Part of a small language model's weights.
Size: 9 layers, width 192, 3 heads of 64, MLP 768 tanh GELU, vocabulary 5436, 5.16M parameters.
Architecture: biases, tied embeddings.
Training: a variant of Muon for these matrices, 189M tokens.
Each number is 500 + 25 x the weight over its row's rms, rounded and kept within 0 to 999. Layers, rows and columns count from 0. Numbers have three digits each. The size before them is the row's rms in percent of the matrix's.

# q: layer 2 attention query, 192x192, rms 0.14, rows 0-19, columns 128-191
# k: layer 2 attention key, 192x192, rms 0.126, rows 0-19, columns 128-191
q0 115:480512486524483466500523518473488496480501468532488531501516524468477506478454514502579476463496506548493484484521465500510492470482490507497558502501538480499453530504493478487521523513513546
k0 122:482511557477465527495493527490491488475543560474535521481475494509502441513516502525483502470486492478510481505493462488483496526491515485552509473502482505510511509469518481538442526435466482
q1 097:499477490525470491536478488553489509501503455498480484451534533499490481502482495518489487532551446493524506556482516520479462501500511502508520482510507516497471490490465538540490508454487480
k1 113:478497525490524528493510494503531508508513490497508543477539524470514465485489479524491506486500479509533472481515509472523515501519469476495486500465481533472530519494499486535476485443497470
q2 109:501501490498516470478482508499484472482490500453504468478517504513475510525523487509495458460498575503523509503481476505494509505463479446461524518525472518510539518473512501486505505511493541
k2 105:470522481480541505519530468485513506466501493521546483575478501525477501472471493495493465520483475493478540531513513461478517515476500511489501540513537504517480505480513467475486520455507481
q3 108:501503534478546467515507518504515504499482527539520488526516478523441510513504493477510489526571541527504497431519474540469498504544475487482511464505471481476492503519482493488510534561514510
k3 109:479515521505495518490525491519459483519494474492508512467467495499482443402504466538482486487502454497496497566476474492478535525509490508497470536525509475508515493485512495533458525507449464
q4 112:536509546545511482495529497480592498493496511468509515476496529543528498492498480545518515502490477497485508487503561509450497539528499547500489521535473508506462520485505488557475500503452475
k4 114:499478501485508520483478555466494497517470512503487494513467486483507513477498492417497497526528520496483453509535473489517443492494480474460472509468528499522495485550453501481532511490504500
q5 107:453466502453476524548481473501493506459494505472498475477565508481535514531519508502506476516538508539522500495539524437515464508474484519502506506507514514484509485471507500482468506450507477
k5 114:508481496495511524526497461514517517525500454498520549546462505505481495545489499503518504513506463549456463490507490522483522505504490519496516513469535507459509513515533472499501528504489540
q6 111:533486509508494507498496469486468482536522545524544473496490547491460556478501504508561517539502481475493482518502465517483501538475472529497516486543492485512514539468511531544480570523478457
k6 109:451526511473512465492513497481460522512497507512500517512469501521548506500493511501509497453484512496482496525467516513460532499522476492491507503512547512474457513485478532492515511519520516
q7 111:519529502491504488490513518522504518503486506485478498489478509485473468487530492468504465493503510441511521519482520504523514488539472513528500476487457521528517489464469471532481453538486486
k7 126:573486501524495444458471534498514502518530471495515468499488459520525504492510471520512470521505518487503522550482521508528521439518503496546487484529511540528453513467526502512504488491473481
q8 115:523452533498518502495506475493534496511508511509528520474469518488486468470517476508486511515473574462476446492519466513494516523533536512490479513516488506470488513488513508465523442515469489
k8 121:499482479514526499475512538514483507513504497454474513511462488525543488523503501503456475510514492491512526492558536503521476466471504496506496436511476532551493471494493507528491510508505481
q9 106:488484510459492463481474507493505507553495490528529529539503486536531496555480480530538503482516508540508501464488532551482504490469497513474505501503479508511463496473492482495500546465476542
k9 115:482494468491510511464544545482506502496464490494513525503427545463503510447486510516515502506537470506528474514442457484484546489505475517499512467513454469504529530513497494513507513488489524
q10 122:496471480511512486487499465536496500490503488452491553499474535498531485471522491533470492485487482473509504496485506496532533518464495522506483480468487483449475523493498558499512508516499462
k10 125:544487456505505496532471503550452544477463524544523503545488502506528491517519505472475506470525517543494502502503526513509510489522503490431516477501488517522475507506501492493548512559528519
q11 096:515524471489497476508492475516463515545503516451487505483564535520498544482510508484485489464489516494507498525501457492445547493492492440502523465501508490493502468481542480520489479461528468
k11 115:542494469483511480499471501510462513485479484530530493513511542513486485473494506513539484456498462499486475493537481545473527508514501532486475490455525486507470517471535485470524557461489489
q12 115:496542510516560502539515490515487512486480476518515549516543502487482483518507501432495488492509495544502526475488484491484557459533500557439514514454523508522487485548523481523474448525513550
k12 110:501499477489482514491497519505535474504431476491519499508533573489504502467508506586498528506507467457521514516529464517485500505436496515505483526495493516502497537485508496445508493503470476
q13 102:511476478501495493505482548485480509529419495539507501549492502535510522517487519514484522471512504512482515489478537494517479484506487495514493493465504513494489481475546479467534521533503475
k13 111:485495491512499476520467511509534477511502471483522485459463544476536515522469490519488496516521486497518432544458483507475528469435480504484506446474485508487543534485534485503486528455467471
q14 105:463543493513497507520518521465535476486481468497496516480539503441480512502502512489473499475486469471495530519480491494509483511480493540477524505516512497500464505494510509517482504451439528
k14 102:490502483522488497494493480499519504483463500514502491538501486493511524505531501488511490519490510497506457498494495484519446544492497455488536488509471538492451488528494506495469541515520510
q15 109:535500506507512510512469481500505507473487506493505460450489515445514527487538517505470506501526456451489497571496513462524514505528541534488483504482499485517495525473502487496450500481489509
k15 102:503506509456536495501496507507480543540492486496500492511520489494480498554526479485468501524481540515503479548532530521510488463512497449498539522502504520463478530540497541493493487543480504
q16 108:494512501521490487509519505537467480469491482465487517506522487498490485477543495492481473488479517516520443459510518448494524480486471545496483509521504541534538470486478486538491503505499504
k16 108:563470480495518496478454475483524501493519505502505459521483539541521481511492510475515538504540502506528546498524543488474528529504542485511456527511527523513510485499503463494508491491519501
q17 108:463498483491496500537478499528514503511495514501479529472527520549518526519508523485522504503486455514522517513513503474473478483502470487524528504467536502483509523498515502479499511480476470
k17 113:451522507522491530559482468508518501513454510500520552512502480552528480517493520496539490492473468540489450472489492546468531491513486501475498452524494496470494501508539487526520487496493473
q18 116:502540505510457519482524528507527502484512492512495472498517505494519508464478488468489507504512482544487514513521525523483512465540527496458507539500539478536496500468469479455474473483496566
k18 126:501506521524519495458497480450516505527466485454481497462491487522492529506495525512546516487498485463494515495525435488507491549450491512514492476478506477508497517500538465527492508458481451
q19 117:503507461444529516502479488511463491520488482490492475528501458496516500457508485520506518535485496494453458494508506482526487502539489503495516466500511510502514462528497461491523478477508508
k19 112:483503485539543488483487505480468519517528500493475483505519555540509526515471471492489523469492480474532519495486529483494465488507508480491477458489419517511522499487483488556503537494497518